{
  "head_dim": 64,
  "vocab_size": 27980,
  "norm_place": "pre",
  "attn_scale": 0.125,
  "init": "normal",
  "init_std_down": 0.00469,
  "optimizer": "soap_variant",
  "beta1": 0.95,
  "lr_head": 0.0059,
  "max_grad_norm": 1.0,
  "warmup_steps": 200,
  "schedule": "wsd",
  "final_lr_fraction": 0.02,
  "max_seq_len": 1024,
  "train_tokens": 531800000
}
Each number is 128 + 24 x the weight over its row's rms, rounded and kept within 0 to 255. Layers, rows and columns count from 0. The size above them is the row's rms in percent of the matrix's.

# layer 6 MLP up, 1792x448, rms 0.0875, rows 1429-1459, columns 0-111
size [ 96  98  97 101  96  87  98  92  97  92  87 103 101  97 108  98  98 103  97  99  97  97  96  93  99  96  95 105  94  92  93]
[[131 122 166 141 125 194  95 110 136 115 104 126 131 118 122 134 114  96 153 173 143 126 137 134 129 166 115 178 120 164  84 105 161 147 140 194 133 132 119 137  96 155 146 106 126 142 152  80 141 103 154 131 151 129 130 127 137 119 164  97 134 142 104 110 124  87  86 151 101 107 135 130 128 140  95 133 123 153 157 105 107 150 119 140  94 161 161 130 149  55 123 142 129 134 129 110  74 133  88 116 174 153 153 138  80 150 106 151 147 119 124  83]
 [127 147 150 135 121 102 134 128 159  97 130 158 105 119 114  97 124 136 115 126 105 108 147  96  83 127 134 101 128 128 166 135 139 149 106  76 130  92 103 139 125 109 132 129 112 173  88 136 150 115  95 129 110 165 154 147 129 146 158 145  81 134 140 110 105 119 137 138 104  77 155 114 104 166 162  98 108 110 118 114 133 105 105 134 135 145 101 129 135 115 113 118 108  85  97 138 143  89 124 119 141 125 162 110 109 116  81 140 147 135 157 149]
 [145 145 111 102 191 145  92 123 148 145 153 137  87 110 150 115 134 155 149 123 142 159 148 129 126 103 117 126 107 179 155 128 171  66 127 123 132 109 141 167 135  94 150 182 142 113 120 172 131 116 124 120 121 119 172 159  99 157 164 137 120  94 149 111  84 107 121  95 115 106 136 146 116 106 128 105  68 139 127 172 120 115 158 106 117 102 127 106 113 154 206 141 113 134 136 151 120 123 154  89 123  93 110 155 154 157 137 121 113  83 165 152]
 [144 163 101 125 135 152 151 130 152 153 157 152 100 160 141 104 132 100 128 125 132 119 131  80  69 120 100 151 132  92 141 138  98 137 116 160 106 132  96 149 176 126 109 159 153 170 101 158 116 134  65  97 127 172 138 138 146  88 119  79 138  92 145 128 100 132 121 119 158 135 180 117 143 117 182 112 118 138 138 114 156 101 113 118 155 162 119 152 106 138 108  79 146 133  98 122 163 173 174 187 173 133 120 123 142  85  79 169  96 136 128 138]
 [139 101 127 155  69  86 116 136 111 159 135  82  76 145 173 132 156 162 139 143 130  91 124 156 119 116 147 104 183 140 128 103 105 130 116 142 125 145 127 101  99 112 128 105 152 144 108 136 143 123 163 128 133 111 123 162 139 147 152 158 152 109 170 131 160 126 118 135 127 108 130  87 131 114 159 146 105 147 157 104 103 143 140 133 119 128 129 123  97 155 150 126 119 157 103 116 107 138 104  95 127 178 109 147 145 144  90 156 114  94 179 108]
 [166  79 105  95 160 153  89 144 104 133 150 117 121 163 109 124 126 139 141 136 129 161 167 158 139 120  97 118 121 137  99 155 111 123 134 162 138 111 136 128 126 177 136 122 151 113 126 117 114 140  98 117 132 147 125 163 130 142  82 108  92  73 141 115  98 113 104 124 122 171 130 139 140 143 131 112 144 139 132 143 108 119 116  93 133 105 123 121 128 137 132 130  96 152 125 116  79 131 139 137 105 135 161  76 159 119 125 133  90  85 131 114]
 [124 119 115 181 119 114  91 113 158 161  87 172 154 122 149 139 126  95  96 115 121 118 125 110 131 151 122 109  98 151 142 151 192 133 157 116 129 151 146 139 160 124 117 125 104 167 116 140 118 130 122 109 135 154 132 120 155 130 157 153 166 182 179  97 115 160 125 102 152 153 127 110 152 127 131 150 121 105 142 100  95 169 156 148 127 122 136 129  94 114 127 147  81 132 112 131 132 190 111 181 106 114  97 111 111 148 154 141 107 122 123 157]
 [113  91 166 105 111 162  96 128  87  78 149 117 134 134 120 144  94 123 133 158 117 135 108 121 115 130 115 148 133  95 154 144 115 138  94 147  98 169 106 139 148 178 117  80 125 125 112 125 103  93 123 136  98 113 130 104 192  99 120 108 138 148  95 156 119  94 111 118 139 134 106 135 151 155  98  71 132  81 146 115 189 144 124 130 158 114 140 152 172 150 118 160 104 143 126 117 147 137 106 128  74 133 128 117 100 129 117 110 113 128 131 143]
 [144 122 158  82  99 128 110 121 144 155 107 168 108 144 118 100 151 158 107 130 119 115 173 120 129  76 146 102  99 170 131 118 124 148  92  95 109 119 186 116 143 148 120 152 146 148 166 165 145  72 102 140 165 114 128 140 136  99 148 111 127 124 122 140 113 161 138 160 127 104 101  71 109  89  77 166 105  98 163 126 105  79 122 100 109 133 117 157 130 140 117  96 102 124 155 143 140 132 185 151  92 123 177 116 166 147 139 119 103 102 107 154]
 [150 129 135 151 175 109 122 111 155 117 121 124 136 132 135 148 140 153 155 121 165 121 153 161 145 112 135 124 129 152 107 167 122 110 119 153 141 115 135 119 128 134 154  93 115 142 109 131 120 104 105 155 103 151 134  61 146 110  84 134 147 117 140  71 152  94 109 121 161 105 136 157 120 144 103 123 106 108 141 140  96 140  73 113 102 138 138 127 148 148 158 139 195  97 154 112 114 136 121 112 157 144 176 150 151 147 108 135 150 135 130 132]
 [128 161 124 106 134 144 144 127 124 133 159 142 129 179 146 131 125 129 134 165 138 169 142 108  95 125 137 106 129 136 148 131 203 180  75 129 131 115 105 122  99 137 113 103 124 183 134 152 125 135 133 161 144 155 130 128 104 130 146 155 124 129 160 113 144 118  95 123 115 137 136 126 120 125 100 160  80 125 141 140 115 118 136  83 139 132 168 130 110 137 114 151 115 114 108 111 128 114 130 123 108 139  82 155 113 143 120 130 109 172 161  96]
 [181 139 124 157 135 121 144 146 130 110 163 139 129  95  94 122 196 148 144 112 162 108 109 147 133 179 127 122 128 148 131 142 107  87 140 115 137 133 115 105 165 121 101 140 134 156 114 119 143 123 135 181 123 117 104  55 144  98 137 156  88 116 166 127  90 142 138 161 117 170 156 137  97 131 139 126 161 115 148 161 147 120 142 124  98 118 126 144  83 135  80 133 172  91 151 128 110 145 113 130 120 110 137 125 116 108 120 107 120 111 165 142]
 [101 117 134 132  99 168 139 116 110 115 115 144  94 126 107 119 112 138 164 135 160 136 139 115 166 140 123 109 128 112 117 151 143  76  93 138 169 118 151 131 140 154 119 146 168 156 105  89  81 151 139  89 127 141 128 131 138 138 129 160 126  89 119 146  81  95 143 112 109 120 128  91 127 140 136  91  96 119 107 108 126 116 140 129 102 152 118 117 163  97 130 158  93 125 122  87 132 100 135 113 140 164  69 167 128 140 152 148 109 141 156  99]
 [108 116 139 167 144 146 142 123 157 115 169 134  81 123 136 157 119 140 148 130 163 146 113  99 186 132 124 141 151 137 123 100 131 107 147 146 114  89 144 105 139 106 105 137 146 137  87 141 160 114  79 133 167  89 122 148  94 134 134 123 106 151 106 111 171 150 123 119 143 132 103 111 155  78 150 116 104 126 158 186 104  72 105 146 143 146 128 125 175 120 120 143 125 129 110  97 160 154 141 100 170 122 153 139 122 101  79 125 182 120 115 124]
 [ 98 110 108 119 125  79 168 133 142 128 151 131 136  94 168 118 158 177  82 116 139 144 135  85 119 124 155 113 111 100 138 141 124 106 147 149  97 130 144 104 142 132 127 118 148 164 140 136 156 125 147 138 121 161 125 119 121 106 182  97 102 145 107 118 106 136 119  97 121 148  95 142 152 132 136 122 129 106  99 103 125 185 147 154 119 118  69 127 117 154 117  88 108  83 135 125  70 140 154 124  88 109  96 138 143 142 120 114 106 162 129 164]
 [139 146 106 123 171 155 123 138 153 133  81 131  85 140 110 102 135 137  63  91 144 154 101 132 127 135 118 124  96 100 144 127 155 102 117 120 126 131 110 154 162 130 144 129 137 124 154 109 167  72 168 174  88 166 136 152 107 136 172 163 137 105 160 197 116  96  96 107 126 141 119 154 129 124 144  95 111 130 139 126 143  98  93 107 130 123 103 106 166 121  68 141 155 140 112 146  80 104 166 154  89 118 129  93 120 140 121 161 140 122  99 128]
 [127 148 145  67 173 118 130 143 103 143 102  97  97 151  93 172 121 143 121 115 142 153 118 165 102 146 178 115 113 136 109 159 149 132 146 134 108 173 125 186 126 163 149 117 137 106 133 156 133 152 138 145 140 140  87 111 129 139 139 122 129 115 105 137 105  73 109 105 104  94 145 181 116 126 137 159 108 118 152 128 141 148 100 110 194 127 142 126 128 122 129 141 107 166 109 120  73 148 135 122 101 133 127 121 136 120 135 169 104 113 103 192]
 [129 119 147 128 135 111 152  94 113 153 101 132 104 125 119 140 119 140 125  61 123 124 107 119 104 151 138 142 189 134 133 121 134 145  94  94 115 132 105 102 146 104 136 115 107 166 103 147 121 101  91 140 117 118 140 140  85 178 126 150 117 105 108 123 141 148 155 127 159 125 126 166 119  87 131 142  96 121 145 156 125 124 190 107 120 158 124 106 102 104 180 129 172 113 125 116  99 120 140 122 148 130 115 103 155 158 107 125 147 118  90 104]
 [137 110  87 147 164 108 122 143 136 141  97 118 153 117 110 154 134 114  85 124 125 134 114 107 160  83  95 139  96 111 136 153 139 123 109  80 106 117 118 117 156 153 145 102 105 104 160 122  96 120 189  90 114 116 146 132 167 135 142 185 118 151 117  80 111 108 129 151 123 138  91 107  92 165 161 171 150 119  85 152 161 113 116 127 120 141 134 101 153 101 156 112 123 107 112 154 116 158 147 121 111 139 124 156 143 135 108 104 160 117 104 138]
 [155 144 107 136 140 147  92 107 168 153  62 161 153 123 110 133 124 105  99 116 104  99 117 135 128 161 133 143 130 115 146  98 150 102 150 110 142 153  98  91 106 141 116 146 139 130 161 108 152 132  78 113 115 150 138 116 146 139 129 115 136 138 158 136 138 125  99 164 123 137 142  95 155 103 178 113  90  99 165 141 143 163 104 143 161 151 105 125 176 153 110 151 178 134 111 129 111 100 110 143 103 139 102 132  98  94 115 175  93 150 116  97]
 [124 100 103 128 139 144 140 110 137 161 115 147 113  97 123 154 122 136 110 154 138 118 120 100 125 129 191  96 188 176 166 163 161 108 146 110 148 104 124 115 122  97 120 121 118  92 144 178 104 106  98 138 141 132 103 132 117 148  85 125  94  85 113 150 136 136 138  83 128 140 163 131 101  86 153 157 104 163 138 136 112 140  99 158  96 124 128 146 112 131 132 150 111 119 141 103 160 111 119 114 115 141 128 123 148 144 149 169 121 152 159 109]
 [149 118 100 104 106 138 159 114 115  80 113  99  62 158 133 136 118 124 122  97 117 145 104 139 101 147 125 131 104 119 160 159 127 108 133  99  93 108 103 128  86 109 152 114 145 106  99 148 124 138 114 146 142 131 128 143 143 143 117 128 102 161 105 176 102 150 137 124  91 139  93 103 109 108  93 125 129  99  97 136 110  65 103 145 143 106 117 129 139 118 164 103 131 100 134 201 127 131 132 116 166 153 129 101 148 120 131 151  94 142 111 102]
 [128 160 110  65 183  98 108 152 172 129 110 140 163 104 106 122 127 127 142 108 146 147 134 131  92 114 106 118 129 142 103 115 125 145 141 143 118 126 102 153 136 115 109  96  84 110 116 136 116  95 102 145 149 173 128 124 103 103 127 100 141 140 142 123 141 103  99 111 150 109 103 130  82 109  96 126  98  99 173 126 129 143 107 171 152 100 176 136 147 131 113 181 149 102 110 113 112  50 168 149 152 185 149 152 138 121 145 127 167 132 122 141]
 [130  91 138 134 135 124 124 130 127 182 125 179  96 170 125 155  98  68 152 127 131  99 103 117 154 135 144 155 174 118  97 126 144 175 140 130 129 162 151 152  96 117 125 132 159 145 145  81  96 148 152 101 130 140 127 113 133 129 154 127 113 154 114 114 121 121 126 103 137 142 155 141 131  85 145  77 146  77  82 137 187  74  99  95 110 135  78 139 141 106 116 170 162 141 130 147  76 138 133 119 140 129 140 133 151 155 123 168 138 149 146 176]
 [145 149  96  91 145 136 117 169  97 147 116 115 170 118 111 129  95 149 148 142 180 105 152 131 150 173 129 158 109 124 126 178  93 143 139 131 155 138 123 106 148 120 129 115 120 158 143 135 117 101 138 140 122 100 117 129 153 133  99 157 147 141 134 103 134 104 156 168  89 132 142 122 148 119 162  95  98 131 159 163  98 129 124 149 171 117  86 167  90 135 163 137 166  98 144 119 132 149  89 134 133 136  73 130 142 150  87 127 150 145 137 116]
 [134  97 136 176 136 102 123 135 193 144 117 133 101 110 153 128 161 155 157 110 134 146 179 111 134 123 123 112 135 108 126 106  84 191  99 104 142 121 133 136 144 105 152 138 129 156 135 117  83 142 121 176 150 150 123 100 129 122 131 111 135 123 104  87 122 134 151 112  99 114 111 168 103 102 151 120 127 119 141 161 141 124 136 121  99 108 144 129 115 147 138 176 130 128 111 163 130 126 140 117 148 126 114 117 117 113 143 163 141 155 152 147]
 [111 105  94 119  88 132 117 163 175  97 114 131 153 116 155 110 123 127 133 119 138 131 148 115 145 152 112 105 113 143 146 117  91 127 150 154 108 128 171 124 114 111 139 153 174  88 138 113 131 132 154  92 119 117 145 127  79 142 165 139 105 180 125 122 145 190 106 124 147 120  95 172 111  97  95 127 127 132 175  96 130  98 127 153 164 127 170 124 148 105 112 141 129 128  87 128 152 152 130  92 170 150 156  64 124  80 107  86  98 123 137 147]
 [ 98 121 162 118 140 129 151 160 149 101 138 118  74 141  95  95 108 128 118  90 152  93 123 164 140 119 163 163 136 106 135 108 138 109 122 132 114 135 106 117 108 110 123  89 165 166 130 121 116 129 117 116  84 107 128 110 146 125 129  82 173 162 128 131  82  82 111 116 126 130 105 121 127 103 105 114 124 144 128 142 142 167 120 151  87 120 134 126 115 129 123 118 150 125 110 146 115 168 104  96 122 150 130 138 173 131 106 153 135 101 114 121]
 [177  80 180 117 169 150 149 126 117 140 145 105 144 125 121 118  92 147 183 139  92 145 165 181 101 119 124 132  56 109 137  81  76 117 166 172 147 151 133 139 110 102 144 106 136 146 115  94 147 103 121 136 125 121 140 128 173 145 165  83 154 144  73 112 102 116 128  65 153 148 141 151 106 111 111 123  92 133 143 144 150  97 188 175 136 142 119  87  97 113 119 158 126 127 111 146 103 148  95 163 151 149 130 108 119 126  93 196 131  93 129 139]
 [117 160 130 112 146 130 134  75 127 149 119 150 124 177 152  98 129 157 117 167 163  86 171 103 195 120 191  90 143  83 171  87 164 135 143 132 160 130 142 121 140 159 131 124 108 117 105  91 159 153 168 142 131 127 124 132 152  79 147  99  66 118 184 123 128 112 114 151 113  97 106 119 111 109 118 131 110 125 135 158 143 129  97 156 124  94 120 135 174 126  88 103 128 130  86 143 145 140 133  73  90 154  82  91 137 128 147 136 143 168 153 130]
 [133 132  94 162 125 126 133 129 142 146 127 115 155 146 112  91 130 141 140 127 125 110 105  88 142 150 121 182 111 126 131 143 105 172 117 158 171  39 107  98 160 120  88 138 134 104 146 115 120 136 102 138 108 141 137 143  85 105 122 114 121 133 130 125 111  81  92 152 150 126 148 122 105 133 115 133 116 127 134 131 109 145 122 119 153 186 161 135 136 162 128 142 147  90  96 173 113  92 115  78  90 110 125 130 158  78 132 104  84 116 152 157]]
# layer 6 MLP down (transposed), 1792x448, rms 0.0887, rows 1429-1459, columns 0-111
size [ 95 102 101  95 106  94  95  89 100  91  91  96  97 100 100 106  95 110  91  98 102 100  93 103 104  98  96 100  98  89  99]
[[137 162 109  97  82  97 120 115 164 116 140 119 119 158 150 103 121 168 148 132 141 170 116 112 165 108 128 150 105 110 153 135 162 130 154 117  95 119 155 132 145 136 168 120 137 163 100 105 109 152 108 134 108 111  81  91 123 105 113 149 106 144 106 136 142 168 121 142  99 146 136 138 127 113 180 125 145  95 182 139 151 120 110 146 143 115 106 109 120 147  96 134 168 130 104  96 111 161 117 169 145 138 131 122 124 139 152 121  88 116  69 130]
 [140 133 141 127  88 108 112  94 144 136 108 135 125 119 152 123 150 154 167 127 148 136  70 134 106 121 121 135 137 144 116 111 134 196 113 160 162 157 150 124 155 110 127 134 158  92  94 143 148 127 138 125 110 141 179 132 124 137 108 106 153  77 165 120 112 154 128 157 141 152 165 146 148 108 111 162 155 180 155 129 116 136 156 125 145 125  78 147 111 146 166 121 148 170 130 142 143 138 129 157 121 136 131  94 126 161 133 109 118 122 127 113]
 [143 136 161 107  68 157 155 135 163 120 118 104 121 111 141 132 151 120 135 148 140 149 124 151 118 159 112 154 125 124 147 155 101 107 129  89 160 102 143 147 141 104  93 147 169 138 143 124 146  99 160  97 189 124 114 111 112 182 129 149 104 110 124 142 131 148 135 148 139 154 127 148 143 146 156 170 150 112 177 137 132 170  99 131  93 158 158 162 148 135 154 109 134 133 137 118 121 150 130 126 134 156 156  83 108 114 148 120 141 137  47 119]
 [107 130 126 110 109 141 142 103 140 107 140 121 130  97 152 161 152 116 139 130 109 124 141 150 180 153 125  98 121 102 166  92 142 111 119 168 129 148 144 149 132 154 138 107 131 144 129  95 123 165  98 153 102 153 111 121 134 128 145 119 134 138 126 127 138 148 122 122 117 104  88 164 146 121 185 144 126 148 102  83 176 177 158 114  92 109 119 175 106 157 127 149 164 132 119 156 124 121 167  97 182 130 149  98 139 136 163 176 127 110 137 133]
 [124 160  91 146 178 130 125 118 112 119 109 112 156  95 161 123 121 131 139 151 146 104 119 124 116 163 154 151 101 136 123 176 126 150 138 100 115 164 111 156 148 135 144 162 125  99 163 119 131 150 139 113  85 145 138 138 159 120 115 100 147 121 114 157  81 128 128 120 149  82 127 108  94 152 149 140 111 107 139 108 146 105 106 101 132 147 118 106 175 118 162 111 159 119 141 124  98 182 180 146 113 150 104 154 110 129  90 163 127 119 138 118]
 [125 121 163 185 132 114 143 138 149 151  92 105 104 169 174 138 110 113  76 144 114  92  93 138 141 132 138 148 141 167 103 122 159 135 112 165 144 103 146 125 121 123 149 134 107 153 128 105 102 100 160 120 151 109  96 123 155 135 147 132 115 164  81 196 133 138 117  81 144 116 113 118 113 144 112 126  95 110  90 117 121 117 183 147 116 146 114 134 122 119 154 108 149 114 161 111 186  84  72 105 141 103 123 183  98 103 127 144 163 157 127 146]
 [149 116 105 134 135  82 149 139  80 105 145 118 103 114 124 158 112 113 141 135 158 110 109 103 104 100 113  78 123 142  74 110 146 169 123 166 119 118 119 114 132 128 171 150 140 119 148 118 178 100 157 123 105 148 131 135 120 181 110 142 168  93 104 143 100 101 116 129 128 105 162 166 106 119 138 101 130 159 111 110  76 116 103 160 128 156 113  93 164 113 154  96 122 174 135 128 153 111  94  98 165 137 123 123 138 128 106 152 101 189 116  94]
 [121 139 138 134 170 125 160 102 160 151 150 138 108 127 154 168 146  85 108 134 121 129 161  50 143 123 131 114 134 136  76 113 155 115 177 132 124 145 137 124 136 107 131 143 121 136 124 102 137 187 109 152 121  98 125 166 102 147 126 151 104 120 142 127 128 121 136 143 151 141 109 120 112 121 137 134 125 102 143 129  92 155  89 152 130  75 134 105  93 123 154  75 134 103 141 161 121 112 116 150 133 109 163 153 141 173 162 143 109 120 125 117]
 [ 82 109  65 155 112 148 110 159 146 110 107 147 105 162 134 141 137 129  88  98  96 135 133 110 169 114 146 122 143 113 108 139  97 150 119 106 145  93  92  95 149 117 135 136 120 122 157 166 104  96 143 145 176 118 126 131  88 133 170 124 108 149 114 119 139 168 126 134  93 135 120 135 133 126 160 148 147 102  95 136 116 139 140  68 119 142 151 163 194 116 130 157 127 158 112 106  89 114  97  79  98 113 162  91 113 115  92  78 139 154 146 146]
 [ 98 107 121 142 137 124 120 151 122 102 158  96 104 130 120  97 107 136 119 124  98 117 139 129 143 171 170 117  87 160 109 103 125 143 135  97 157 139 139 132 108 143 130 162 131 150 113 103 175 137 122 114 133 152 110 144 149 118 106 128 109 143 162 117 144 146 108 185 143 101 123 115 107 108 113  85 123 143 130 123 143 134 125  84 151 101 145  76 128 124  81 122  74 103 141 144 181 131  97 136 127  57  96 125 146  92 141 115 146 103 144  69]
 [141 122 105 100 180 135 139 119 134 121 145 127 134 153 176  95  96 128 117 162 121 135 109 129 117 141 116 134 102  86 123 151 166 111 176 132 158 173 119 129 103 152 177 162 124  81 169 128 154 140  84 139 174 119 128 109 132 104  85 104 128 112 120 171 123 101 113 110 131 122 124 123 133 173 118 141 148  96  94  76 153 118 155 155 152 151  74  94 111 134 117 133 155 149 117 159 143 148 127 136 137 175 166  92 145  91 127 118 145 113 150 128]
 [142 132 124 120 117 151 139  90  95 152 118 117 134 161 137 148 164 144 100  83  98  89  96 107 127 109 167 172 133 129 110 147 146 117 136 141 108 141 144 152 129 118 161 138 126  99 108 139 180 163 127 154  95  96 163 145 131 152 147 117 155  99 139 126 127 116 104 119 110  58 110 109 138 111 120 107 119 188 152 110  77 102 117 104  83  92 122  90 145 142 132  91 139 114 101  88 121 134 142 151 134 123  67 138 104 134 130  58 100 136 141 131]
 [156  99 123 151 137 113 102 119 110 136 137  94 155 117 135 129 169 141 175 149 142 145 114 176 128  88 127 110 123 161 121 137 108 120 123 131 111 120 137 129 133 116 159 131 153 162 164 106 154 140 116  92 124  95 108 123 126 121 142 139 125 129 118 132 125 119 129 161 109 129 148 104 109 173 135 107 118 111 115 107 144 146 121 123 188 139 122 166  81 136 144 109 118  94 123 152 120 153 108 119 106 176 126 127 149 128  87  98 133 136 129  85]
 [123 121 169 151 125 223 165 114 110 125 121 111 144 175 105 155 144 139 136 145 106 121  65 111 136 141 150 142 112 151 166 116 135 170 114 159 115 126 102 164  84 125 138 135 157 174 132  96 154 114  99 122 127 112 132 109 140 154 132 150  99  97 144 143 158 154 152 142 156 113 121 100 134 157 141 135 122 126 157 136 129 136 128 154  99  89 134 155 109 105 133 141 110 149 142  99 142 172 142 143 191 106 148 116 134 123 106 122 127 102 111 120]
 [134 127 107 124 142 128 118 104 137 108 144 134 168  95 106 127 135 127 123  92 154  99 149 154 155 170  79  86 109 125 131  84 148 142 100 168 123 171 140 107 121 168 122 144 147 145 135 113 122  89 117 120 114  98 155 128 105 154 122 146  80 114 142  89 138 120 130 141 163 112  84 137 134  71 166 111 137 157 125 138 140 130 101 135 121 134 156 136 139 173 175  72 116 125 133 169  92 137 137 160 116 160 131 153 146 152 167 120 148 139 135 164]
 [139 138 162 139 134  82 100 125 123 116 110 118 109 146 133 121  95 148 111 138 166 131 148 163  99  99 139 144 141  78  99 127 117 149 156  84 111 157 141 137 155 168 147 110 156 130 177 132 147 131 134 122 105 114 119 107 132 135 117 138 103  94 100 103  88 116 122 115 110 126 139 142  63 111  76  94  78  72 134 151 108 144 134 121 160 128 136 113 102 112 178 140 129 149 146 106 141 123 125 112 100 132 108 167 110 114 129 164  90 113 180 101]
 [133 130 167 177 107 111 153 131 147 135 134 168 131 156 130 142  83 172 176 163 167 107 122 120 100 141 127  99 116 157 122 151 107 145 116 167 113 119 125 181 172  83 112 117 175 125 126 103 118 136 173 121 107 149 127 149  66 134 175 119 159 197 140 106 175 167 162 131 125 113 179 108 158 143 115 129 130 178 136 156 104 130 129 107  88 113 181 114 153 142  85 103 155 142 168 153  72 116 136 125 162 162  80  78 138 129 137 110 114 150 123  89]
 [154 109 122 139 135  99 170  93 153 125 146 122 142 165 111 129 119 131 128 130 141 163 122  76 126  75  80 131 166  95 125 113 155 152 159 106 142 100 114 158 146 164 147 148 132 105 139 138 143  99 105 123  99 167 102 153 150 123 144 128 128 122 122 180 140 101 128 156 109 140 126 147 152  93 112 127 172  88 117 151 135 130 129 149 152 128  62 138  75  83 182 148 156  99 157 137 108 142 185 140 166 159 174 171 117 114 103 116 121 160 107 139]
 [ 97 146 139  93 140 130 125 134 133 111 119 177 181  86 144 115 125 133 124 156 114 109 130  90 112 132 163 137 108 160 143 107 113 126  95 130 120 125 152 135 115  83 149 160 130 114 141 134 114 133 153 111 175 144 153 105 101 136 137 117 124 131 127 114 118 107 174 130 112 153 155 154 141  95 111 139 105 147 131 105 149 131 146  92 123 121  59 118  98  89 100 117 137 117  95 200 145 158 137 162 112 117  48 148 127 138 142 158 129 164 117 107]
 [105 144 151 151 159 138 144 140 112 131 120 169 166 140  72 153 106 144  83 137 158 161 135  89 169 130 122 126 118 137 126 106 158 120 142 136 130 125 155 127 180 162 174 118  99 146 120 109 142 145  85 154 157 100 144 162 148 124 173 137 126 117 103 137 132 121 159 136 130 108 125 155 113 145 120 149 135 151  89 147 155  81 145 111 120 107 157 142 129 112 153  89  80 126 129 129 110  97 125 120 121 154 112 112 142 174 106 165 144 146 147 120]
 [126 134 128 114 120 130 106 109 161 107 172 114 154 120 151 129 147 102 190 148 125 160 121 132 172 120 116 110 102 161 128 114 144 125  93 139 120 130 150 116 130 177 152 113 180 112 134 118 142 151 109 158 148 165 121  92 101 116 131  75 115  88 122 158 187  85 119 162 103 105 127  81 134 179 133 107 134 130 106 101 134 155 141 128 121 123 141 137 112  91 132 124 149 165 128 117 159 133 167 120  89 108  88 155  90 148 147 122 115 119 145 113]
 [128 180 127 169 101 131 149 143 109 121 116 125 123 118 131 143 115 108 109 187 155 138 146  96 162 154 110 132  97 161 150 138 125 137  83 163 123  78 139 131 158 144 123 188  93  85 167 122 132 125 160 104 160 153 134 130 113  77 133 105 145  92 165 109 170 139  95 144 147 152 163 153 144 153 113 139 147 146 109 111 101 115 148 159 134 105 137 104 112 123 128 144 147  99 147  86 104  86 162 107 106 124 133  83 122 143 115  92 140 104 142 123]
 [144 141 106 119 136 131 119 118 100  96 172 150 135 172 139 143 132 132 122 136 132 108 130 105 154 178  99  95  68 124 157 122  81 173 146 116 169 127 175 132 131  96 145 115 164 140 137 135 132  98 145  99  94  93 115 132 118 154 149 156 185  99 143 143 141 127 164 138 110 113  94 143 198  93  88  99 135  86 105 123 155 121 137 143 124 115  83 108 114 153 156  91 118 110 112 152  92 146 104 150  94  99 150 153 134 174 133 102 104 113 121 127]
 [126 158 164 120  85 157 163 172  89 179 144 119 117 152 136 146 142 151 153 127 151 144 117 112 112 107 137  84 146 112  98 174  97 171 123 166 105 134 171  84 138 156 117 114 112 141 125 101 123 157 144 135 101  89 146 145 139 143  92 136 112 128 123 165 112 143  98 140 107 153  92 138 103 106  93 125 147 163 149 131 101 127 105 151 155 145 145 140 164 130 145  94 106 142 144 114 129 142 131 134 107 122  37  81 144 158 132 127 101 122 112 158]
 [154 115 140 130 140 122 149 141 125 155 127  93 156 146 133 111 130 131 124 102 107 163 135 162 119 138 157 127 130 179 131 126 129 138  81 105 154 144 170 165 125 118 112 139 111 131 201 137 152 131  81 112  99 130 144 136 108  79 125 169 119  83 108 175 121 136 112  84 131 132 139 138 135 131 160 136 158 159 133 111  94 122 116 116  94 144  98  87 131 113 203 121  96 138 108 169 131 115 149 139 130 124 161 128 160 128  88 133  97 137 130  90]
 [ 72 173 145 133 148 150 126 108 155 144 112 142 124 130  92 142 184  80 115 144 124  85 111 105 115 126 121 110 122 120 155  75 141 121  85 129 131 106 164 112 132 112 104 188 133 155 148  78 108  66 141 121 128 179 142 114 148 115 123 123 125 133 122 104 124 143 106  89 121 154 135 162 128 155 130 147 150 150 121 160 154 107 113 139  80 123 143 143 136 131 124 140 130 114  96 149  73 144 127  90 126 141 148 155 136  75 157 130 157 143 127  90]
 [135 105 120 108 104 167 101  99 132 128 129 107 120 163 121 124 155 158  59 125 157  98 117 162 127 159  90 133 140 139 108 141 121 139 160 144 187 136 111 145 114 164 136  93 119 136 170 131 196 144 103 173 156 136  96 131 152 112 162 103  99  95 143 132 111 102 159 167 113 131 133 133 122 121 124 150  97 124 140  82 107 121 180 129 167 151 107  92 150  89 129 123 131 126 155 179 118 118  87 116 128 110 151 139 131 106 132 130 188 111 144 140]
 [ 70  92 143 149 132  97 163 120 128 117 124 131 132 124 131 126 143 105 129 125  83 126 118 132 114 165 129  91 115 176 134 110 119 124 136 136 151 129 131 122  99  92 149 144 149 122 127 126 127 100 111 151 131 111 121 126 147 160  96  89 119 111 144 140 118 156 150  85 158 134 116 144 147 145 118 118 117  87 147 135 127 119 128 106 111 129 130 121 139 112 123 145 149 145 113 115 160 145 140 112 110 111 156 127 155 118  77 146 111 113 124 121]
 [113 132 106  95 151 138 133  93 118 177 131 114 117  84 158 147 144 156 107 148 117 141 179 114 149 122 113 104  93 122 114  95 104  86 167 123 134 123 147 118 167 161 139 138 120 176  98  69 123 107 148 104 147 148 122 141 149 146 139 126  92 113 131 111 154 155 141 132 107 123 100 105 139 121 121 146  95  39 138 131 105 136 114 133 156 167 136 146 170 141 148 159 147 107 156  95 102 111 118 144  88 130 131 102  84 138  81 117 131 131 121 132]
 [124 106 124 101 104 101 111 143 140  93 102  77 159  90 142 135 133 118 133  82 133 150 115 144 102 107  82 172 112 151 100 130 118  68  75 162  98 113 112  91 107 148 119 175 142  88 119 179 126 102 130 148 136 101  85 167  93 106 139 143 135  92  82 161 121 126 152 139 156 136 139 129 101 133 110 145 165 124 119 130 104 125 140 113 143 152 117 170 160 110 155  85 108 121 125  78 151 105  95 131 132 103 124 123 126 120 126 133 119 178 117 119]
 [121 110  82 132 109 138 107 150 144 137 115  96  86 118 121 127 161  69  91 180 142 122 144 145 133 141 101 128 167 132  78 141 135 111 111 126 134 110 122 131 153 124 143  87 149 128 158  61 129  88 141 116 147 151 141  97 151  96 148 122 136 106 104 136 133 123 104 119 168 142 135 133 137  68 154 165 160 132 135  84 118  85 111  91 120 155 146 132 156 139 105 133 129 111 132 117 130 156 135 161  89 144 130 124  90 127 125 140 113 136 140 108]]